{"n_layer": 8, "d_model": 160, "n_head": 5, "n_kv_head": 5, "head_dim": 32, "d_mlp": 640, "vocab_size": 2048, "activation": "gelu", "norm": "layernorm", "norm_place": "pre", "norm_eps": 1e-05, "positions": "learned", "qk_norm": false, "attn_scale": 0.177, "bias": "all", "tie_embeddings": true, "parallel_block": false, "init": "normal", "init_std_qkv": 0.0218, "init_std_o": 0.00544, "init_std_up": 0.0218, "init_std_down": 0.00544, "init_out_by_depth": true, "optimizer": "soap_variant", "lr": 0.00324, "beta1": 0.95, "beta2": 0.99, "weight_decay": 0.033, "lr_head": 0.00553, "grad_clip": 0.5, "warmup_steps": 200, "schedule": "wsd", "decay_fraction": 1.0, "decay_shape": "linear", "final_lr_fraction": 0.0, "batch_tokens": 16384, "seq_len": 256, "doc_mask": true, "z_loss": 0.0001, "train_tokens": 119600000, "steps": 7300, "dataset": "wikipedia_en"}
Each number is 500 + 25 x the weight over its row's rms, rounded and kept within 0 to 999. Layers, rows and columns count from 0. Numbers have three digits each. The size before them is the row's rms in percent of the matrix's.

# q: layer 5 attention query, 160x160, rms 0.116, rows 0-49, columns 0-79
# k: layer 5 attention key, 160x160, rms 0.123, rows 0-48, columns 0-79
# v: layer 5 attention value, 160x160, rms 0.139, rows 0-31, columns 0-79
# o: layer 5 attention output (transposed), 160x160, rms 0.124, rows 0-31, columns 0-79
q0 101:486490515528496488528496470539526532513498542503488553524497508447484518478520454506484500488482496496523520475494532477539488473483507470509503471513494486494476508482500536521556485522514487473497459521494493539471478519520477522459473480
k0 094:475475531484467470474519439486499508536508501522481498486471501451490474483514495551511471480488524525497471495553494490508484493483494508506524460512504523483509489462519477488543508539526499472476466539508497541525486532505475512504510480
q1 108:504541475511505544507432480477483475493492457511549478495513459498483510512490482467503465505522513508446506457498504542463515494483528448484489492509498513451468494489457521532488540486550552508499457496511525476471478503538497497537529521
k1 097:491533524530450508531434559545466482512511486508540517544488470494456442506462529490489530501531494484497514454453481492519493493524484473539523503486515508514500503478528492566500496489505462508513548507482503448517492508496477496530492534
q2 089:497476508533549548485549505450544486511526523509479515468502503482484520490518504488494473457472504488517491530457545533484469515508480499492482477523550528507527511469522507517469506518518532522482540494501503506503484535513487508520506521
k2 079:469449495492511528546524485505516519481521537421495517470516460494483484494501510507512476515526536510493500525521475536490453497563490467502473477524519499533515493476485497536489509495495510492495481485477481532488514496509538512525510450
q3 101:506514464505482521490521499476518502491451516497465506456489480490501511515519521496502484496556508552463473498516492470502547493530529504505505534483473529522473475503511489496480513465492505497523486481500488520472532502523521526557477454
k3 084:498489499489468495546532448503519510498482492505527522487466493489503498510506510554495463494518527503517514530465472504461515496545511483529510496512459450523496483534479482491470548515444487482519475482470492505480507491511537526507495463
q4 109:515494526543515494489500489507479490511496541561504495521527506505457496514486480501497485501464494485542509495499529483481510509482486472501538465538502517436582503496474508516417463530460493503457429485523501483485485515506504515502561494
k4 096:537503507529453544484501532494499493523498563484483529520545514468512468500481464504511479511525521554502552446522501455475493491515500437473509480494530436492501504474505493492514498470517467533525484493522469481507500505495516503506521449
q5 111:496493488528472485523438487534468525481498504549500460463498508514503453517497463549514543491465470480542495485494502500474477484491508480544507521520564491483477468506484501493458512505479494467513533499508478555510486500490473495510459520
k5 097:494531480497494503523482508523482515428518510518482486465504506474523482477485505518479468541478510467494526468502497564483469544527521474542506502524543487466451474489514463480456500494445518478528482502470477535532521503527501483519511498
q6 108:511504481488480521476514505487518472510489483472481537467547481531550495482515486502508542484487512536485518494492454494504473481487473465528500502517479501510513516455479500460514480503498517498465531522467498500502485473459503484508464531
k6 096:505517514490488471496553525515508530493488537509507479497504521489495510543513505480481513510479537507488500513501483497549519465455490491510496491496467522470559469532498482492507532479497487509436558506500493479496521491501502493527504538
q7 098:528521486481510508453470515484490466515499527499442508519524502488482486491475521513503516461521507498483538498501510515494530496475509521515537490473477514497511488522492492517553503527445485495537519512551477525529472431530516452457486503
k7 085:564549496502539513440559523512466519492503499523480511536513508526529529538514481485495491504561521513509500521491450470537494494462513554454536468515500527474504506492523480539496499504478500482517520460525508487500489490528472509467493489
q8 102:520512491499439499494466489495480547517520496462496547529513460518515534488535475486466534491507488481554517475530457470502538518471499441532532510543534526508536537502514528484515442489490465478497523501511482514524501500481505493522541507
k8 095:540478459500476506500496560515550483510507502541468499504510479529499481519489510529505515471440493494518458470545510501458540496506466480503548501511501530501517528499565477508516457481523460491470493479490502496517497502496514490493517514
q9 105:503498506472507565483491495439504506494475519487533519464517497475517529505476511524533509497489516521411477459490499481463504479483496506514496527485500523501499436497526525472499483524506507551513516499508464507475491483546498541515454485
k9 093:515490475502508519555531480513498500501542498473515530490472547498488484523491534486519542519528493519490495453483513496455424500478488476523487480514485502497508455519515468470504479507487518497519524481501471494507497493512447538513512515
q10 099:499503479520526504512503521494473494489516502504514487504532490525525519508497492498477465519491534503500520498494544504496486484485483520496513506518536537519524510507458488483511509485530521479519503510523458521456468574482529552503503453
k10 092:490505502502475478465490546531494475458531464503547532548497514471496464475472510529466475496495498489499467539480486498486508533474508517466495508483539537542476488487539499517477525500527493502478457466480470507459467508447527519501502447
q11 098:507503492498506521495494529473489455491501465511483500525478507478518549537481536478513489507481551506482461505472524486503481519490500501477463474498512510524517484490511512495505541531506567549503532500517483481499479510470563469462493504
k11 088:421488485500512516510507527482512492441480497468500537496509489488489496498469540488543520531481509515522482496515529543490462492564480473542484499506528477540490483494505510535463479515493487515523504481468509490454530492517533479494510452
q12 108:463509538533495500495487505498483493488547519491472521477506535535484575538486465478480499478535494512466488475535497547542499482485492493467482544534488504522510447513466492538473442507516511485502483490509502471499501500494495492511509490
k12 093:517457509503484531498468506517498483487549498493497482481510563533454522509471492510530527463557474494479510512514514505525494540506505508472493504501495490532469481507466515515499498478482472429523475546485473498519484538478485493457440470
q13 096:454477511465510475506489519509548486472501522426469529526512514474490493507511503509534527480447474505564517545467507539526500493495516501507476531494430499477506496495472496476510483470473506537470507481540525496511516487494477542495500485
k13 085:502497463506499533498480554518468486462482501505470533493502491496528501448518500512504468473499460503500498541485512485541465498551525503491489452534462497478498455463520517495475523485449501498471455508520506493517526520464490577512553534
q14 100:494476470516494522483512469569501508516471489531525498501487495513518461496457479501512508536468515513548481461478494488457508538478479512523494494516475510546512505514507486527478526529468489492516515493505479517480553489506551522445503505
k14 095:488517465443488493492507514470534547504474452509507503501508470483550503527481498511469524484536534497535503494532508484502451509468476500468520494525521498515531502485503494500511489525489461510458500494489483492501515484479491504518545503
q15 108:472516487502527468511500485519455530521481489457471514472450483529489507531507464522505455496510550567497514510549477500507487531513516536493460491491521510444513516515525512488515508504482500494524481493520482520481504452484555529482508460
k15 089:491533498506546502494509519502527516490482502499457560482511485536483509533524498479496469469461506519502490505552447471518497490549523510499482499523509490492489478518497533473476504507501487534529455472483525515499482467491554515506492522
q16 105:516486451502481494548463496488456473507462572498466492503508525510535536476486532466527517492481486517460529472516519478510532457460475496543528508508485536496504490469479512453537484479489490503503468525499504471491530488491538538488494430
k16 093:492502507490443495511511529497479530478503516479512513531478549473516465457536485522538497503497495527528461481533515499464502489527497512469496483537549526471471523476537488489510504558478499518524498516482534492467573485511508515492517450
q17 101:461485497478462491531520516500470524477457518562515500530465528505472510495465532523502491483472486453556503520504516500533432498509481480494504527453513521519507508496471462516427453513505488542485502503488510492532490524492470481476554506
k17 092:524509480492539503469503497503514536489477519524481460524490526513498518530486523514490516491508516462460468528504527453522532503427522473458491469459487517474496536480512488499528497502523524527479496505502521534529461510492466496512484556
q18 101:524519486479506541464524520503488510494518514534513538443535475492505543504437510490473438536481516521491487486523532484476477489534515522512488481488553502468521473509504540524455522454490519527499486549471486506530534521477519463571489487
k18 088:499476507523546512460532463519469546485508463508500494473547499527510480508524476534466505509452502513500524469525542497435484543485485518502508450478502481461473486556472485494529524481524459498512534520485457534508529494501500500485460482
q19 108:468508495508509475522491473498506471505484501487497527498506526518476502484497484505493465506522488527494528490534489542474514450542511468432503488467486472497503479490483435546491487507516476501480544512497477501525470462507516490495467511
k19 094:478482529516458495479477507523509545497527514483494512476543523478478550510480509544513456512540520472492546494502474577524494471538492490516537546463508497492525505493515507532479468460476525461501480528478491509454457473561487470489477490
q20 103:517537512567492485461414514489532504484539519465485505479505500492526470478460493505528504467527532514488480509502497447492536500525512493483513480509480568525447456475521501497485508530478515509460520443466505509514498511518535516484520525
k20 092:531532487521477494502498459446514489479561467526492470497542506532524494526486498511531493469500540498510512509542498472491508505508514472507512478522488524519518449513488508514492482527465503529476551493535508501513504554525505497499501530
q21 100:472484517517504517482454486482518474486508515447498475441517509495528517498504489490487489523454480499549470498512512529498467505467498504444493531497509486520542540479540491460504493492496511468484484507526475506507486532488517499480543526
k21 093:511512489496505490499481506519546496500526522511482488485517507518490508527473481441506476483446481521505495534471483477516490507438501505470457500492484559537516527461497509523533474518506497496457504511504491467499446549496502486484460576
q22 101:503509533560501567493505524483485519466521494533559498520485457459494478509460508466481501520507526508474501505497520506521513480479493475507497478514520542510484528516536489478484543500539529456544524473483544500493483516504514514477479526
k22 091:522513500523488513488515475494489538530564480535505499503500500501510472487497517469477519499500506498486500514480477535502464485467467475486515512476484549532532538472502479478573495520540475494506528467493498531507501522489471503482510500
q23 107:522490473515491543512508506478493508490516506518471530498533515504473515562507490470521519485479509469507461462526452508479488499513452500517472465489499522485500500490514509498503497540545494468538489556505505512506510544523488552542465509
k23 095:502515473510533500518464487486483524455505503506494522517512503471553465518500465529537525541517518453488449474498511499523488528455484507535506472485476502518449498514503530485492479532538474488520441506523511509544508468513519519477510504
q24 104:496482516481504488499515449505439478512486496514510461471466539504525511520497500506513510513474495543509520485442506487503521495460475523505521446552481475472536538513474462510502526521484516503479484483498470492473466535502514498510480476
k24 086:506499506516516472474532454493519500476500538531495492511499529501541470515519488512509483486516484508501476462467525453509525436462536528509517502470538492490486511534511470470540461523491487483510506493537488449508465516495468482456440474
q25 102:490456493508517501509512473513527512497522522487508513500528521437515495499506522547465565486547495507460482508485489525487488472481507477484500482491495484496446514474516488555502518528515505521466529500467504485492519460466549521503513503
k25 096:511496472504520453507499517499482458490506575535533443477513501453486503465464493563506511503508477512454481545494494477498473496510511488467490519491521561459503530482480509531489494488496518501475584501547486489518519497482509495530487515
q26 104:477484492494461530523519479483478479508498509460496492486491500488491493487501494480508453506494546497481522444513514493447526511533517523479544511485519569480498469490498469515503457491501467534510501518523548518469492529498499488462526490
k26 094:493491518470466498517473535497491449479536509444475484500512507464505499484488493509510485505486530493468519432497513502443542493563579491478512502461521528464527513553512507504485528464527521497494487521517510468494482513489516477441496499
q27 103:491502492445485541420512495504516445504501475492523492499500492561453509487510493534524476516483493506571522510508510510454476475487480534507486517506519482458501530474470513479504453492447560472466486519542514505501499496562506462505496460
k27 093:491490541534464535478485513491498515524489493488489499523460510542552455513542508504497503512510473476558519522506484485443456480516515499505544469515504452502488514527463507491478471446511480462485526488537497526456531472516517486481481471
q28 103:483518511495484488505485503456493489523492526488499460491515465510473509456466461481468491504513503518480436490501518545494539507482535503496468434493514452479497492467514481506507549524483523491523491465431539550538516485511560460495472513
k28 100:484513488516541491528503499477513497540466519479459491502521530526431532480501484458514539491487506491509525464495479546520511512532506463553502492521487495501515522554488484499488447474520471505489524451490514524478518515534483468498516523
q29 100:494457507477516496514556476482468546481498563502540496499521515518553526521476502461482512472515504490523520489448490459468514513501525475512505509505486492522491502518537489530530505495493472511503498456484503457464505539486502511527527548
k29 093:479469474477530478536541440518494494513531517487521483502477462526539523528481467518495490496480497494549512495518481501464497484500495450489480511517534488489490525543485501479512498522455525491512483495473474446476486472495550465514507549
q30 111:506494504499493492493496516482467514498524512569504569475510497544492521524464453503493439469530515522504460474519499488473529490509531500548448478498495512505466486494528505523494532473483515498482497518525522534471525497559499518523474544
k30 099:505474495473515476566497512485465464515533532545520529467523489533514514507506482507505512471546533486558553495521503503496475517484522487450488492494534493497490455508552489477482527480503482495417510504497500534483526458537507510523513502
q31 106:518491441527492444474471504513505543491529515504513526516516519470549527484527489523538487508473512456505518514495505470444472532541502554481481468488508515501463525517500507519488481521493505493487530491479506493456476508487507473520493519
k31 093:482470468505512473519482456514524501520511503506488498514511537478526513512536509498523465493507524463516509513541524463485506502486501524459513526475494524459520529522460509491520452485492506518495542509515478481473478505470504501496526493
v0 079:531514497468477501500503508442440517488499543547517517446522497491561502499469542496512568485471508485507478507512495538528505499495556497502499514499527485491491526502493494500497490517494512538511477479502511526496526505463510442516505502
o0 072:472488477519490482478488500541474521463469444458514511499473493464470487502526462523539491492541471496471567494506510517512512514535469524512514488510478492559488478490508530505504499474496487470528501518531511499499515507499530547488521512
v1 078:501522497502492493473502484463484531481547522449517523504485485510512501464481526492492533515507530507459509505528454527499455540502500522507488474507513492489508529517508472508509544488534550497477463519537488495511500529506489527481526501
o1 074:504484503510479451515510545522442504512510468565499477507533478477494512511507477526500475486500467469489473460508497491535472474485495484480535531486517503511427507499477503484461498485506511466485530496497486507473523530490489488528495557
v2 079:487479459509518524497483522488547475519514505503544506488500493521540513487496509504498525488504516517506525498463476461471472491489497464482452470490576487530491447515508464485492500478487536537516471517515505486503491496456475524482479509
o2 080:512531524492497479534510527562464520499502465512472519518496470492490514516476461499460510491498498500531517485558517480522519504475483511519509535506463526483508541431487565495514498510524433488496520511487486466534492522561544464482524525
v3 079:463495553521487522472520483458543516514542476457532524495541498490543460521496453510485532489489525512480491495482474512530470480489491512480506496552488555472478536505474495500484505480438507518521511504502431518512503502480502491512464521
o3 077:480497479479478508530465523535549466487443479460497512480487536545508528479508486494492487489497466487519517476532524521494513521499498487506487541470542444513488492454506494505527518515533492485489496497452499479493512469555499525469486499
v4 079:478485484532537529495506471516510476548533513483499526518511534514521486519509452513484480445480477499497480468486510518518497500525512488459468475499512458493537497506509484452496486473460494488467534507503499505513513500520520512489525505
o4 080:517493533480444446510490507454532506522516465505528506504470464474518521475495529527471532561510521503495508526511507473448520466539513495499500509505514491493489476505491506553501480495528483507540464505496491503482501459483490476515482490
v5 081:524509550511470494505527516483482549486479527490502539513448506499447503503460500459502472487486516510508490485451450505506523494503517502511522478471524511501508472544494551500513514536485518524471527470529511545480514523464513494504491512
o5 080:490516472475502504487495526509491465495496511458502484510484525507531485524474519553472538535497486422490530534511510478513472512491530481515495531545450537528504565464484458497499517480527516514493486523508494483463523489520504495490492531
v6 079:460486491545540493552489507505508538482470488530515519472518514482516501482490491523527497476504483524489486511509475528424504544504476516532508538484516485534541500479491491498448533512476505485510560500490514512516443524527449524490504491
o6 075:503517564476457493470484506506470472524515519529469482515472493511498514535510463493466507491497522509502544514485542465527517505537503498507499490517467481442475523469515493476527505485452490490555495448486496490532532467509519524483500452
v7 075:524518533490515500519539509455535527507517551507478474514561512491496490497495466511552489532505514491481483576528530486516541486511493520500500435511539541528489535475506524498485491555523494486480482478519510533515513474486456487521517503
o7 075:477501445479435503507486483514485512500466477478515552488451506504505509497485542480476543473501526518515484430477496537457496517479505492517494535541482491500478501517521470511454462484478502528496519495494494481494518525565528503498476474
v8 081:509514495512470518428552474503472487479498498478506493516492506480480485517477484522477523479550476527493500489455499492497532519484522486507503504477509510534467523518534502494485506513575494478480482485517496510480471466481481477513496530
o8 072:478512507500489483527474503507502547512504527521487478534469530518529498455494519482499492507487488475513503477530537498460492497497474488488523479493515513497481460507447503493518498512479509540556524483505507506530537514522523515491497499
v9 085:488505509460534495521511485525507459465508472490474509551491483567503546525520458512484483554517465523483486516507435455475519502496481511554496558495493478476486487482552472533496500527521524476503523522498495533497470501477510546473477522
o9 083:498484485514473500511509529489493511500471537522523451503504498413511507518494483492498501520515552459542483491513527534495440500518536478431483457497514562531513527484487536472504512506448519518528478484478519491512520510527506479495521495
v10 077:504511502464488491527506534461506539509491461565500483535523510485489467483477515516539510480470510491482534496475495463476474471496440516452468536511495495543488519503483467553512521495538482494514497523488502502495523494558511516476536499
o10 076:510499527516478470457486502511478469503532504491490487488485481525464484541488482506461475523503504519508490462533507566535533521524512474531552486508470491494530513540533532488488504476513498536518535480543521477497481538468475495516483550
v11 082:492495485537512466561476526476479475527537501508502498530510502545482518548505496517508492484505529514457450514530477524526542463486468508515495446492494540486535463509528474501457487472460456476517449497523473518496503512496524531473462485
o11 079:474469512483507514487504473536529505482475487502532476461523462496473483462487500452487489514491484505529507521438510495480517513520531470517504552482476476474503505456460525520540520541508522527485500468490516497525479502533463457544526496
v12 081:489477496476493519508506466524480485491514532529527529462558498528527496503519495553501503474519527462508472512518509517545486500486506477482454514488519511482480478526494558485436502499510543535529484500540483453473508486475566494475487535
o12 076:507523476524494524473537506491511502563510487474506444469454546510481539487467473443508506491499412538445520483514488511483491500534539539495555484541523478515500515483481471498513475488534487506498487504460520463528497527525468465515537475
v13 075:521509495522489535487477509528464543477534478521475516563472519490507522509498492501483451515519451475482502475489473531490537515511509535479495487512545542456513484514531469486496496517493496484484508526508508549520479471538493497476506496
o13 071:479484487508494509501535512491559451500494502463507517456514525498525507494497482499503547461466549499527519537498517461494456479550484470507499502493454489520486478486462551477486500485528479501495536474535442487462550529457449483510498493
v14 077:498510485453510479450484535542450516481531511517467459527507472492577506469527475507509496509479467522478492501488516512464538474509492494468458514510477505499513508473511464559482537478495481560502505509518479525471532492483522488472487503
o14 076:502463515522486511528531476474556478497498507504491495460503538522457468514454540495488482483501533536544509462447452486539481526509492498480526473489473494493514498514501518498546474514521524466507515508506495494523506479522517501502519515
v15 075:526472493522465524466457500479513477513507532476497510532528479511525518539456495526490483513503509442475500506518519512475489494525460483489501534541458508504483512469529512447533488484499495480492506504530479516544521492491503483452510495
o15 072:436512496498510482491528500529517503502481480537509494523454490473475499496546531484487506466502483549468513544477479507533483479447551538515495469453525483459519493507480535543472466488487522524491488481502465496494507535496501528475500534
v16 082:530521467535509462462453485433502531505470525477500493493482479479465449519501480493447527517504504539481535501473532549481466481485496486491523481453497487519486523515469457493520530501531494507485513476539471490527547471505491491509490510
o16 080:463491491467536526516586527503487492502530506497470534511488498510508496446505550493518447475482450480498473488538499478519514509510520471492499539537495507524494509503519524500537486523477511514515479473490510494417477519482538501505497547
v17 080:506476525527500502518542482532524488504520493514495470555501553474445463488480516493493542540460511524487499494482480477501455517494542458506478473487504512484486523493499470487488514486502476521500514504508508553491477537521462533462482506
o17 078:505499496459526470454463537486486547499512529479548511487498470561544489525506500489476496459544496481523499481479537529493494480492485538471510535492524541530534493527497530486506523461510532489495533465506516452490478462486489454502510481
v18 077:502540515503487517515522495470538531528504495428476496498480504480500503499486474515494467538548486467497493455508469517528462467473496504487509478466500517536451513522539500520489525513507495514543518506506488476474498500504485468485514518
o18 074:550506472500459497493514518515486471466492499519502503474530519507534483460508549527516524482475501540499500556499515486525513534467480469497511503519496514520521478492471470449541478479482543509470474484520543535507516507481510495524502517
v19 081:502480528507533522486509534535477544521516521497504511523506490482452452554492484455524547517541505498455510466515548498535505511482523498538502500521504504514513538488509519494482513458476516494511501480461484504502500552493492565538491499
o19 080:498498462495467509507484500496478478507462503509507521485495482537513530489489516529512453568453512506533528506495441489489482489518464477474553492480524499471517485509496491525488475517501481486454527501527535466488534480493516458494570483
v20 083:422460496509452504493503502529482478510523538548501507494517472503499517542497467464481504542511521481556510487495496471513505501497483530529511518476516490504510495489517487502514462477513490463507514542498492510497548514492469505545515500
o20 077:490492516494495488495485476534501530500498489509495502519470520486528457473519523495516529488488502514521495545533518494507483544541473475440518528474480484486479520499484500504469517514513475559483482471525486477490414481542515529473461482
v21 079:480514514489502499517460507514471514460464497491521534479469526548543519473482473539520494482463513509471504510525522541484535489489551486471507485505511496506487490538534483523538511538496504505490497474536488527501502539513500498538494501
o21 076:522531468490513500487534471494506520535537542496496472466512525466458521466524460466474507510501493498506489493498505512515500532524476477492498512479494534514533525441461487490488496461530494497533508565449537498501485493455512526461514546
v22 081:508508501522489476432477502458499495509492509531563506532535482481494476484469489494513528488502445489500542539523501473534507496468482512506528520496514512529527489479462453519456482521529526445522528502483500512520544544517520571511479468
o22 081:522477458516500495556494498523469542510488477462449464434454488504495495505535462494467466531475537526512506468508482509489508494529515525513471502523458524471497480517511531505515532505485483519507474529506542526454481501508511466505511486
v23 079:505530560489474502476539466490513487531514493495498520488530495483543494463529498562543494543543487515494460488460489511539500521521481465505506510510467475452494525497531542490509520498487461510509514504565538534495476527482555485490518517
o23 079:449469497467511489519491500476499501499467505465516477469480525510462504536493490477467508489471495462477543518522485512466528495457538523458460503503549536515445504510498474499446502490521526537498504552498487517533507465516480516451455501
v24 081:512491460493524471480484501509489489470494499470477481476541468505495491525548455518530503545528473516506485506454504498428484500513463526459520488487476516467511474467495512491495545507490515431474475493480508523488480531509492527516502488
o24 074:479472551489495506520486487474520480529535533508479508485511492468510500529464528476476496530460488514505502465537533480554505460487546468533484501517526480531487479473493503482511495511483465548502550489472483500466487493523512481497511457
v25 079:487527522491493511501477471511490507477510489469506485528477472488487514514439509514489514497554486508505507481493539523473459521493454403471502463492555479513513467503524492543539491487534510542504465462484487478495498506486483503540497501
o25 076:536476452536508480498507512499518506503509498504501537510492522516510488498519491476508481524475499523492502539499492467491486483512502613472521507498427523495490528491512499471527486520473484465494567504520560495499497459518494490479479529
v26 079:544525491481505477520518498458471507558453506477447466517519503516466503497517516485518504518491544463507521508497494525498505485503492535499483529493546501491505487482539453416451534471508492507545505487519469462491473491483446528495494509
o26 075:479501485511516543452497513490509482456503503554529504528483501519512528555499490494491498512528463488510472489494487504477452490497492492498517471522471435502474535490498529511508466484441492470442531456493528545512505484535546457520508500
v27 082:542514506479499493467468489499493516482475527466441520519548537509460497484505487512456513461481489481527502514513478540487542499515487490451495492520489483510473514454524470514529486437495500518480485459510560517465539547482500508495465471
o27 080:506508486526490509549508462514488449491508506495521486485457511509529480525520496457553541534520476497463499488477526493515467496469464455538486516522506535499494502531505510511487502520477467491498467523486454505531477456516485482507550514
v28 073:545494481520468529501545502486439444467502498496511502522541518497525507465459493491508519494481505489535509506479484502516488491476515515474470469470477457456493549518503491522520514478518522517534477551495489476501494504504520477516439501
o28 072:508540494502507502546476534515532513514504477500506492479475484508504552554503489477476486526504504545510495464505533479501495533502475478517478497532522514519475488466512511502458468492514503471458515460533492516481532470484474533484534543
v29 077:487472476518485518497504491574512549492513554508514498498515492502515506502473533503567517503479480474528495465477507499474542555502491524540477443497475487529490507527527496523532489502478524503525476524504499515552531553472519514503487496
o29 074:502530541530494473489475514508504493495527480531546524474499466511448491474484493518456475526521492490455505557519467501509468456500505482502494533514466504466533491483503490531478543476492500536482501474517513483472492489543477509463509514
v30 073:529506502499490546506517539507479511516470494471504503513492509515506526442495516483458518472484519516511527500546510492497508515516511479475515452562516533555507514463477503525518510486500475486547512465514498531533498519499484488499507500
o30 079:506499526443429477512496485514522481481538538521498514484478505528512494500489497481520481524506479461472489495528494511535483498470508518542509540458482537483499521503484512438520492528504501513447509511519533534474513504524500525489537470
v31 085:483530502514499455467522485482516511481534470488498529489497491477501494556505464501487495490510485505469503426541491534472499495494470509453498484496529458525495496483467513480519509544505520533463465483498498543469542467491522494493504508
o31 081:531483501519513533510478498499496486514488485501484496496490507502555497467498498521508499526497470512478474534450494490503495496518538509532525493499456548439473497529490514495553512465503487477539521520507496514494535478522489502531506516
q32 097:504496523513484494491506486519477492516525489527489477489507499526478575480524500519480508527464524525495500476534486484508495489505442483506512471498506489472500482540497523532486530500491462522520544515488514514496546532511473471469486439
k32 105:513512508521489518530510476461495469500529489528478452494505536517478529483475505487467466533516550505472526483512491492508448471495503499528507486499481489473513461489531579501495509512487479480530533498487535515506528468521511461518522492
q33 107:532447495482505487540500495528519490540500445515519527489509496514510478454515474467482503527548505504509460510452500476510473490502478520498462556526487522523498529507487492510506516482533533481484491508449500524522498496447535511523505489
k33 115:527503502530545559482525525486515464519507494503507501475509488522513519491467505461498524509492474491430517509493487500496473505466468470546457517554503516530517493515478484506543529472524543485509482483491510498479519503519470526506506470
q34 108:518559501489546503540538506494485541487494504497513509454498493452450500568460517493492525516488502499498512525487483523485510488476497490493465542475527456526471474531515514506486494511480507462518467536462491511515447495460525464493484502
k34 115:505520510497513497495514472539484547498484498505497469479465520459513503577518487512479486503501527522530478453523479543471525477516517516511500507493508500521507443527507503486455494535486484473492496517473444482531518513458490477468495493
q35 101:479468457513529497554458537477541518523478472511542529521503544458521508474484516499504492510457499509503466507536534539527499465516446503509487463508461488518470510513508538473497480505496512535523517550466462540485489476499465512521525477
k35 108:492514485498520494500491549529518484492480438503535498517502520479501536535519472518506537520447505471537517535495492494475488508512458477474446511507472462486489458522486511490467487501507512499537504495508455514506518502506519521521479462
q36 102:523482551521511502540497526530483477509532474535488490520532524528475511530473486498460501494502539510501485505569474462502508539460518518487484532503505537500453518486487505502508476488460502479451541490478467489485492480508490490493510500
k36 110:505503546516476453479452506535468501514558504475466463512524473537508513491503518579475503525529480545499532476530526512507501508485504502497525530523521521508484448504515503487496461462499561471463539510507440514477505482465509505491477463
q37 100:452526490500526435489433528497490495502467497495471485520487482473496476494464503518534492476465497456472507499517481462497487514462569504483495463473513512452488481460477520512486514503519510504447467513520520530525493537526472476460531544
k37 109:481488487484493507506450533549497495518479465492463515500503507495464505528488487481515482456488477516527484457523501550511508550543519516469501448455457533489464507452512498487530494471485492498521507548500536507463470531514521494531494527
q38 099:503494496478475452533523485455458485466522493464475519496509504505511437503495513499530490490516514467488540489442485528464492529527517475527467487495473493482528497512514511476472512483508520513515462490472493463517561515463458531502487582
k38 109:495511491498492486518499484494516469496484523473459498501501460527515494512510489463488476470482527461430525510446479540511481522482517488508502509515518553515504505528570488497471538476501510497533484467502518496516515507505472553544471504
q39 101:486463501496489465535472492501456491491563495498527498470512514531506456508524534500490533531474482476509472499492493522499467504478515501487508511517522455492459520526523515517490509466513488472484531522479504526445528450505502494496507527
k39 108:507533504499518481487466480498485506482553517520553461481500486567500480510507478536475494508512449453515508486502470513441519469490497480498464543507519477449482543531520520516485497467524524503459488494518481536487495512475483475505500515
q40 108:540530441528545521509499528438505517492529457541541499507536543475558483512497570482476502516525530484505495532498483521486492540464505505470493506474511520491501502511487541506489486489511491490488486494500478469506540519480480516517524528
k40 111:518449519509564519473471536474490494474512533525505487520529501472510469560529486533511494518487534438469545555477482495489497512490500503501485502514487589524492484530525489519477498497461509479512536467483517506504509499454508507525498508
q41 102:536520445507528513504554487530528559505484503528518471561481522525504487508522475492509535534479478516509468549528471499478475484497493496497505501453512504493440503473492467487483493486519485455503473536530510505526537480522479499499487503
k41 110:467451433509486487478542481486460481503490518507482505522489562471506505516498530553524574524478460517490454521508488483495457485482473492510484500516528496497545522494486513486494489517490497454513443495498461506524527491500534485498497539
q42 104:477483483495483515537497540482502506518472520450500466492519515483514497505486450456513545522508478486496499482492463445528531511480481508487481511514523491467508503485482487472467449462457510480487518537487489482506486471521496517487491512
k42 108:501501467506494496500499468521509494535457510500471526491491529524504510509502490538499523543507474538491517482441448504499459554463455492493468496470542478523499482480489475514482488477476517460473516485493492503512504469537494522496517516
q43 110:495480480488531464501524465475543476469505472479499519499467524518481489489470540496507504476480481512474476492508520461496505500522511460495453465493507588478480523523488485495496463522529520503480459526483482518465535539486529517495534446
k43 120:460463480502494499506484495533492521502519550477475520548488504480508526512501548462487482494442505466481474504507507493471467494479496493492468485504537517548518497523509530506470479483504494538520477545443478504504509512484510503481483479
q44 106:481460534541484477463533546489488489469484519485529494476533484521514501518477512538500488485523489518529522517507504485511463533494457545513524493498521474494483544518514538481514516480490551529496481475480491523494529503485532511471476440
k44 115:459462494499543479446533504518503479498491517468552478522500501517507514498457505500495478507489497521532546553516567503506467499496480506493534511564487501513532529514486533483512518508475510542433503457512516474529535499530533514491457459
q45 102:526491493495490474499486548538490511440527506511487530507523475526498501491470501529459499547496463493509524509516488534489485530447505444488454495475489486578521501466521480459507495493481485509512466500482502527489476478474510521503506479
k45 117:484476504502487467478504524507510507487501502520493568497575487480498491525491543520468466476519514464522483491526473511498504513449506464515508516460489525495487502500543489470466501485473484495537526478533500539455509523474509540510458509
q46 096:490531460484481495531483470523529498499461491512462482515477491488535488469483534542469507526521483461478487429491527502486520495521501494536498525475482514501521485523500462456492581482485518506529540498477562495484522518485539519530485466
k46 105:518518472486461493531480522514491456479488542491485478520498501513520508460503514532512530516480477438470488479506512475463492493530497505537511528511501507519439530509458494490491505512490476509465524490470558481501484547486553501527504538
q47 100:481538517554486482510491480507494494420452489485512502530475508543475483486493558510488544508519475484473508533477527528463484462516495524497491534505463533461466509513507473480511484499483514446529475526494498522544524487486495507488492525
k47 109:469508486503480492513496527515510487460459440482485472509456506503480505550515513492528518503497459534442506482473502530470500464484528551465518503501492518473490530501505500467490532479486505466526545551531495492502505502513478491508515534
q48 098:502516467512516518485511504529514511492499467510501495477529486481493519482505471516517485521488527517546531548517533512514473495546481507486489510441467525485502499542510542478487483482480536557465510493517466486481440510495482487488508525
k48 108:504520539510516461531463486510512526494490494522486491510536499478495526451525502518507551503480553505522508564528488524506447514531487535471485491486500511486492459539491506540536519465459507518519507470486483548521508515491545534498469526
q49 109:504447461442496504482504480492537502484462521516510492498475462487552475549526498513472522539464518475468505494505476474468510491435510490538518516526519511517494526472517493503507529483520472506453498508498495506526512467529502509519544541